From a checkpoint of a small transformer trained on Wikipedia: 4010 steps.
Each number is 500 + 40 x the weight over its row's rms, rounded and kept within 0 to 999. Layers, rows and columns count from 0. Numbers have three digits each. The size before them is the row's rms in percent of the matrix's.

# layer 3 MLP down (transposed), 3072x768, rms 0.0268, rows 1897-1922, columns 384-511
089:453467474448539524485554495535517501531467460534484557498495433508544495497498507580511523462454511552526513557547563485480491530592496550487520507425484471516502487504508477502529514472520503525503451508448510532512435480486558437454546502513425496554534475512472479500522567451524548555506507587488532523520496580464487461476586467545515501446465429552534470486540451532528576515550
110:459500496509544510518470514446536447522489532462471515485480435477507474547484515472483476463519547498486449503521459491514522490537444491427565511501510480539447538496485559477475505522491516578570528541535481583490544491449446598558499535463468509517493510440567501500549523473541480490532426532567503459523503549493502488531452557496570441515543466529488542466469522564556474523486
104:504582437486527525520442462510494521519551495537510516509600565469422551445458542476448531476492499490489581477523499511549451473472430555494538481467526507454559524465482507462474501511480513501491538460414536535556483553528557494490501486425596478531489476490533492476512525528486477459515585513497545447509532513470504455518483527475434522481485429507412549531506495520511475407497
091:460475476491492496527566523518480521454503526488472463493562504492553499470566412573459500504434467504469546551478518528476547508474439548563487440482569512534450517489562519488473513535493486446482518465578478551474510452482463494511484484610493512471526465561539535463492514502494564483465464522576425476450542532501482509453479529450435460471470494503418471480463586477526483476529
116:476507503490484531513482490476505501514549525516485461456460557515548514474462530463492507530470518594510445489483472473469519536519523493504480475524512497553512500555433524528524515489499538523527526483571475499468467519526491533499415446522513493499485491468577530512489449493520420495507493482538477506476522522544553561458456608559524579520614478541495497474564524498483527473489
096:490490498521563506505514452474495469518445568455471489502600533456505511507559566515497558479509507506444418532419535446445504529473462433528492545459507476474423448504521490409521544523472526421549443517349447477525533519552428552469448468504418490443484489514459497493490535527470458468514623455476445478534556538526563467518575473479480528568468535577548520497517544535569477448475
112:482461499499518401496475528489500590509486476457526623494482535499499487587465479532545441545376517480476475485449489484545513476491500497583538535546525524507495549538523453520540464504447451468479491494546533450492508446497498489520487538550470442469512503439541509490443477458490526492497460432519553564541568476481501502530525516506522477514478538466469503531511475515573541577547
090:526556454522479539604521524443482518490522524469505528445504561520503492448435525545530533452548542514495433534462533492483512506509551483456535500507506540508438439461493544470545557445467464567487464473507518495418489563510524571500535446408529520521515563440478381559483461513421466509508490515432532448444472466548495580394529465448527456522573486513543441521455516550517513455531
094:524434543500493459452488502464488498499491508470462499514556499519541418441492453448482514487496484475586554457490488451529474479523500401510508493534547506534489509535482568533512526545542513532552482468423530512427488507557527544448499489512474498417498540436546472526488480516588484526449420481483561500449494487496473470522516526514451532453501470483499569527512456441547497465553
109:479446521447473609540477552568514537543499475482437482442499537503417507518545416398482497519540454522494512573435572481557445479423523459449458497442504472514474473518402533485507551471475567445493507526507555511562498522416552506549542491511477532520543455531458488418506467505576520570463533540477495488479518474439488456560550437520462531487501493585505475473554516476581518554493
104:569543512465478492439538446485543463478509485515519458501587496527480458398482515523507556478475445551504470455466457509466435507464578458526507477431453519513526576545514586458457538435494549429557552521551536481535506412490491491495565613525543464536520486530507527456579563459512501540562496556531458444525474520559527518504474525378534416525491519450591579555529571555539556500485
100:506485561484521499431530522429533527517486478558458497455452480529474446529499500514556548497521576519523561542516534503510537467547491422492526494524507499510495485485577466494472498512480439457437412462557527484519535544489508482472524477460477503584467505536468551403516503464522485551551505519564525504579456568475537532451542558530518535438522519484473551494516396470515521519570
095:552462499493537466498535467534456458484489467492527502514478459519488521548524419524466520487547533445460534516476477507470518509540449553537477471523481469491474561555433535510488452514507511549483506493551471478473536512507459467442519496527489595502451430488533479517490554486485547572525478524481459530484485424420471529478474539519444541446518531527459468464524498490543506525445
085:495444462527478452506489503466499512444470445467509479529542558400512447524552464541550577456513528493486478568480526440496470526563510508536507494482501492568517612467540543542521465510478512491453551484461491556572494475459540515532496512577505498404518529488562525487459458447484502495504503473447506466486487584443507425558533514445521494516488524505462568429513559574492528510533
097:399517447492510453487518434504494499582502465550498395526493573505430479469474506522471538522490522557485472561519459455605546488417560504519485542552528445531501478415501479499552501465521498522508504478547491540478529502559472528463452568474485416552481487469548519482489429522513508464458524478456561552514510564474536478523506484413514557499436509461473528504497502515460562480533
091:572519491509508437520521489490537526543467530530485468413532511493448490484507508502512525483538433532509488496499491578511509459563500447504542548512521511542555474499509551475512484488499481491482485498314522534506521542481495493523467544535501502438474490464543447453550523443501532512546541479508457515506476517503521539497461506509489471407479492506518487494505533522492548515359
096:553469517494511517516566520442467520519534548558524514507427491482419510473518464507505521531502434499439503507486564518504435501556471548520482453512495480486493494528542549543553488513483466524572485467412521474474523470528469504514502526597545535461511504495438494560497502548505467524505521465431474506533485484479487488469470494501473465462483493478538455458453487465475422477424
093:483571529501539495578467453501466481478474494445414499513499507484521455479435501492565556526532536429571531488480477518515455507443499491490448544521480504520472518478505509486437524537449559416504495465420442518481492555434466526552533472487459443476501484510576534560419462503540459461448443486490490505527465465496455527541541516555534472483483522533431453421507471504518505525485
081:476518436523505418520471439475553529525500515538493517519610540476528478494540490468421587511534422470574501444501483521505496485510536503539506468479490562484562507568543547470502503552477548453532446429469544517484493544484471472478515530461489544508560475507521502542448533481484509481456523500563507472472492454533454485522516548497511474497507475496465536498499527460495510457521
092:503521536500503488431460513454505440530517479483520468557533517496452554525502442550456482506500482517516493531466442446487495505533445552496499502478492488434539512439499528462519530567487472439539423535323493506575459539542488446487503377498521494540464476510589458528466484555492513483473470551479510510510598545404495456553641535516494499492540455535487514456487512494492475489516
097:459474579504478487516503512579481492552476529475554551484462542461500468508491506518579469417500498520452447508492485522507540563447476477476480500531493480554524490458495494473519514606521453513533483565475505472423473431581480491490452449562440509465460463547488493456476573508504457488474510425473450529527524517544503484509528498493521453499534519545561462535497478512489509455515
093:474515547509458455456479373554526460524468511532542530432523478495487460533446536534597491532528482428546527519502613500481535474483492499473468500494524579470466497504477412470484480493544449451480584470553526549430488425523512471551498521477526569549490494525442477528526515494502537511437521502482409549485519558518505528524550526542457607472545517534504576512568483534465519480532
103:482445451501481500500543454496490554515497457410467537477465491487425548567531494536475469474522508373557501533523526577554545502485477493507419539549525458503494476514574449509551441495507469503509528506426518427455515517527546471410423490458496498458441523494442525481420487479561504485449459535465549533483492477489507498547562454507455549484556558512540515573479555529518516470550
093:538539510574511489470477551509398531472520435498480512511490505440480469507520414524496443480461464459443472519467539529507441515544428559539508514542459472562465413553554559526480524502493511453517378582440541481513435489531462507537468444507476495519494537482507474471449525542488492460547521460579554489500547423503482453494499498450523492456472457484476482527524527547524483454501
099:544456481536567463507447512548545422455447461499494481562485512527572457456503463531581538507435457462482529413493517424526482489511516529533471471573540451506490514540496445455543523511489471518498446492502537444477534527524535488491486565525490548501524483452457559533530536425534518491468576562510525447543507496497498508530519505491519498576441536535424406477536550440479539542471
087:481483481557565477429456474440495567483531510456433511476498545510485506477528509497537479504583559492557544571452461476468489543497497475483467500421460450550547452518467503508538531501505468490496522492508421430511590536509474517560475457475455475501428434469648578564465469471474523498492458516433513548524653487505501486449522515518466524495537471512483541438474588464476557508482
# layer 3 MLP up, 3072x768, rms 0.031, rows 1898-1922, columns 384-511
107:514520461498475490514431471407517506472499526500505503527503522535436477528478582503551548536516472480466494525481485429462463450459453482464528501532477511553477458462485471459465479517552515473526501475562492524547514479515419585510505503533476509438571454490497483494482486480525499526508558435514527484661521545535492518425498413485518468502484571425504478499471554481507586438535
099:428461459539527498511433473500503503493520561545497417428544462550495523487482490462513548503523512514444516498527521451481513468529465451467497475465539533543468475462486505464540463529536577478490438478513502486539490527537507503517520540436482464469502529466452583432469560471502460533464481514468484517466456575479499530511479431474464549489502573420484562483500503517527523432587
089:494551498400639519528489504401471524467469506499506511446429455542446487494494509506518482528442431545503471515524440478565449507536468485480480516438417521511558471481545527449539473533542444493522510572487512581537546553464508537457540504430482517488424467527534552460490473490502481487472452611456457512606441443496497514479487470440496483521501471514608549507537512540594527519474
106:465498502476482527528484529458552488454510445521520480487507534529499479521536564450524501475482518549536501547533496492569518503506459470473547481502447475503505564511490471509493475492570561525467496505563534510560462493499430576490462535454474524450565464443490486537596544518496465502490539477522465462494465517539501488496489540476528514526467470462499496626529482499535537505528
097:545491469440503440544516533540550533471579491510562550616436417492476542568516540503487500500528419452549501502508490492600477506525494537517485418528515523510507592457493460468478574459565572563495496523518512484545483476453552538486498499428466488488547477429561469529470450536556450465469524463539543471504500524508454581471464451517577519417474528472586530482499448499503472483534
108:493513546497551497514491474562479487469512520481462495571488462501462521572557538509523513483533497514467498495484454502526571447436511485559559463527522504512513514515499536509480505483503572450455429513561556516510471508499444524514562457521452528467479530519495512492509537497503481580498494494521524572396493502531534460459461483492494494459517511489492520496525441518473523514485
083:463442456512561533506487595509494497491473504549449469502500520487515467474576488457517530523451494485451501543492496559514497487533435509429494463492554468502592518517575493511522495513558515510496433504485493498525507501469464450510473580515457460474514492491517543458526501522464475517528501523517544479543513493489484469546535454509530521511470494490447566465546515446476498471504
089:482521498441500540453469510507500541522474503463501493515531503495389598578584531502463474512487491527443494502523453496537524510495538538445491521517441490477553495469466481404454479439472444544464513551544438460536541523507535528504481520485560524550527458555484524449571511540407434522550598497538440527522419515544514535511520459463500510583484521541511506533466490480448462495483
109:456486479493546503509574533480518493520494491490544507472508506536432465519504565544468513469517446490528455523499478509505536493477479470511590473432495491462468506558519479462480428481598450503462529537518502447490499508516444512450581479463502415545558543553488539536522444528524477509499528561427498552526466578494544440560521476502494548551542541420472543557519496532467472502552
100:463466492498514451541554500478531470468482504513500477494548512479451440430544624512492533567482368467547444568531502478495466556487559504501471494508540575511519438536438457494472484404444544535477558490523492592549457446444532524562580562521501516506485555518530516502563472529530519535510487540490540508530523495446523487479432490425450499457498483482556546485535511531483524518565
103:565455434526476487536455481467485470454491411591502533503531477476428464490504521533441594511517400540511461445503467479460457558500529428429536532455520467484563567483471534442472446448519501519502551518487503518550476495506470521481448611449501575486499483527547555515534485519571542501490548486493499592525468460535487530499486479539523510418580569534466436495537532501552490547491
098:517451472474533488523473513487517502499460622481416453545496526441505552479490528509458538512493416510457510477564514603555565511482473525518429454471533519470528409482557499447537486519482540531448483486494494586564502464572498565426513518445471500485431477482536489560483559447516353500515506549508433569528399485567481475518475459489499497506485554467526523524474497484518492491468
091:467506468495538480489522544496432475469478552546445493540457535457526563423531477508492411508432455491583448506518533532524542475516463469492445491483452499485469555495537480536467517459515454515455484504520590509447502484461462534472499552498504441503517463489515542551504480572515456519536488593534429509493531438552479516468500488537483466460580506517554482540530515532538461515443
099:484486537488486480501454491463524445484469500484609517471488522491463508487493543500462569523524460431527487503544523508465510468519450450483486477447432541454421539460491470497441552515497491453479470451543522513521510545501497462537499527505525464510409467521473598506494473472514489514466552472452514515598481558451561456525539487495414478449516477530477556470511542498513521533595
102:457494494499437551478441549462419520488452515506533506489499524463526495533491528532481476490487542573528497466524504480535497508521509488471471408431533503482470553501517472497498468458463573470507500584495541481507478465399508512479447538456468523532522422539514545620529569516513521473552546507483391525499472529624518452458425474475431562542549497482459461453482539452548510419477
112:517430482484579527527439524438405532442504492532466425518496619531546539512521518514449465511510478518514472493453523507517496558475507500542487439483543500466598547394534496540504522464479469529408463532513478535543428457403545522502532446458491490523485494512511480496487463526459436528484495480457510507560501559509479502551516544453510546467488509461532416520584460580459495474486
096:579463466582453490501429483461491467491519487528487560464466468508491469543493535412517508474477469541499506505509513476556488497489516523512535455542528511471473515521497486500508473452473443473456495498497571497533554455512483534411494517417506531517530530540451495490598447551535522519476526565596586564476489520485549549477536489464474552476565519518504484531429521491549479524478
091:575571508464456577534483509539444479488511516487522455465413490453521489446508523529524525484515579443516482470442500465504492489527505472461570553471490529510497408392515466533510523488546377419457525491530579492586531501480503469459448556446448491494518484522534506465483403498529462574527473541469518493526524520522539590529520501497465549479440505493560519448504463484422478533528
097:518476499469515514505515533479507558475527533475566490523483504460550444484497517509518459527560495495469492508562513519462443541506532474463557525458571529436459521471508496499535497444639474462491467525572527565481476472549493545504572591501437457415456509537486534467526446502438505505546618503460457504528482520551455506487471447513520515498535531432544479517447475556507522519591
101:473419532472537493472488496430492592409465531513500543468538456551494493556512440553490475552513474524514507453540509486518480432436478542470374495563468524473535585459485535509508495506536493570360540583504499553521530458449535467496536484455497516524430434462455484455491520565567505560472493455469503513568541497471508443556479519464443577537508563463548553499479471545560455478469
093:484422396534482530533487579545529538483482517484478427506500497479451450548462476520515538425544505565522501461480522390503645529446495516452524524555478547426427468508500473497498523556558510492463504458480476520481455477514519483510435444535555551409507501532510468501520451510548514444508514520548550546549541514487497472500516480468462550442534487508537459496538564544484479486469
099:390518446483554508519531482515496459455532549542511517460530484481492447440477468514460521529502503561504492524502524496485482480484494431476514417453503554554511415426522513490477446470494541523474473515511502543584482454497526531541505549576434483460505551515494565445580446507498528482539484479476410529481532508420460554537491420523545577561539502441520583532506545510515554437509
095:523504494469515438548571497462520467487502491580481502501538509448455519513440503480468476522498479547524472504433478450500462572555555522449542417600493534508467510511490482531566516482598489491507466493527470587525486526477485530524488503477479531429576542510536525486442464564542537477455483507449482491393494463542493517580450503554506486521562510553554497456503460510523532438512
101:443458495484491515525461464444497486428552460576527476502553484507493516575560566522508503523485478531540506498485509464488530438479449477440553470501548482459511564565516523502523548462487479489455473497544522435508484502406514553452466593473539527472450510537484430574504506518480527427512554465522535542443475534458396511532495469465563568458572478461526542527473501445406468518495
084:550477534488497551493468503504451501496464514480583482480462330467538528535558574525461562493501466474476491460496538540579542458536510488479527494514555557474515557494566512448522418528478579527515545554478557510526397463422485480462565508521500472533549519547466487467564561535519477512616489450519475423514426500503502493592474497528548468501486487486534498586464420510483498505473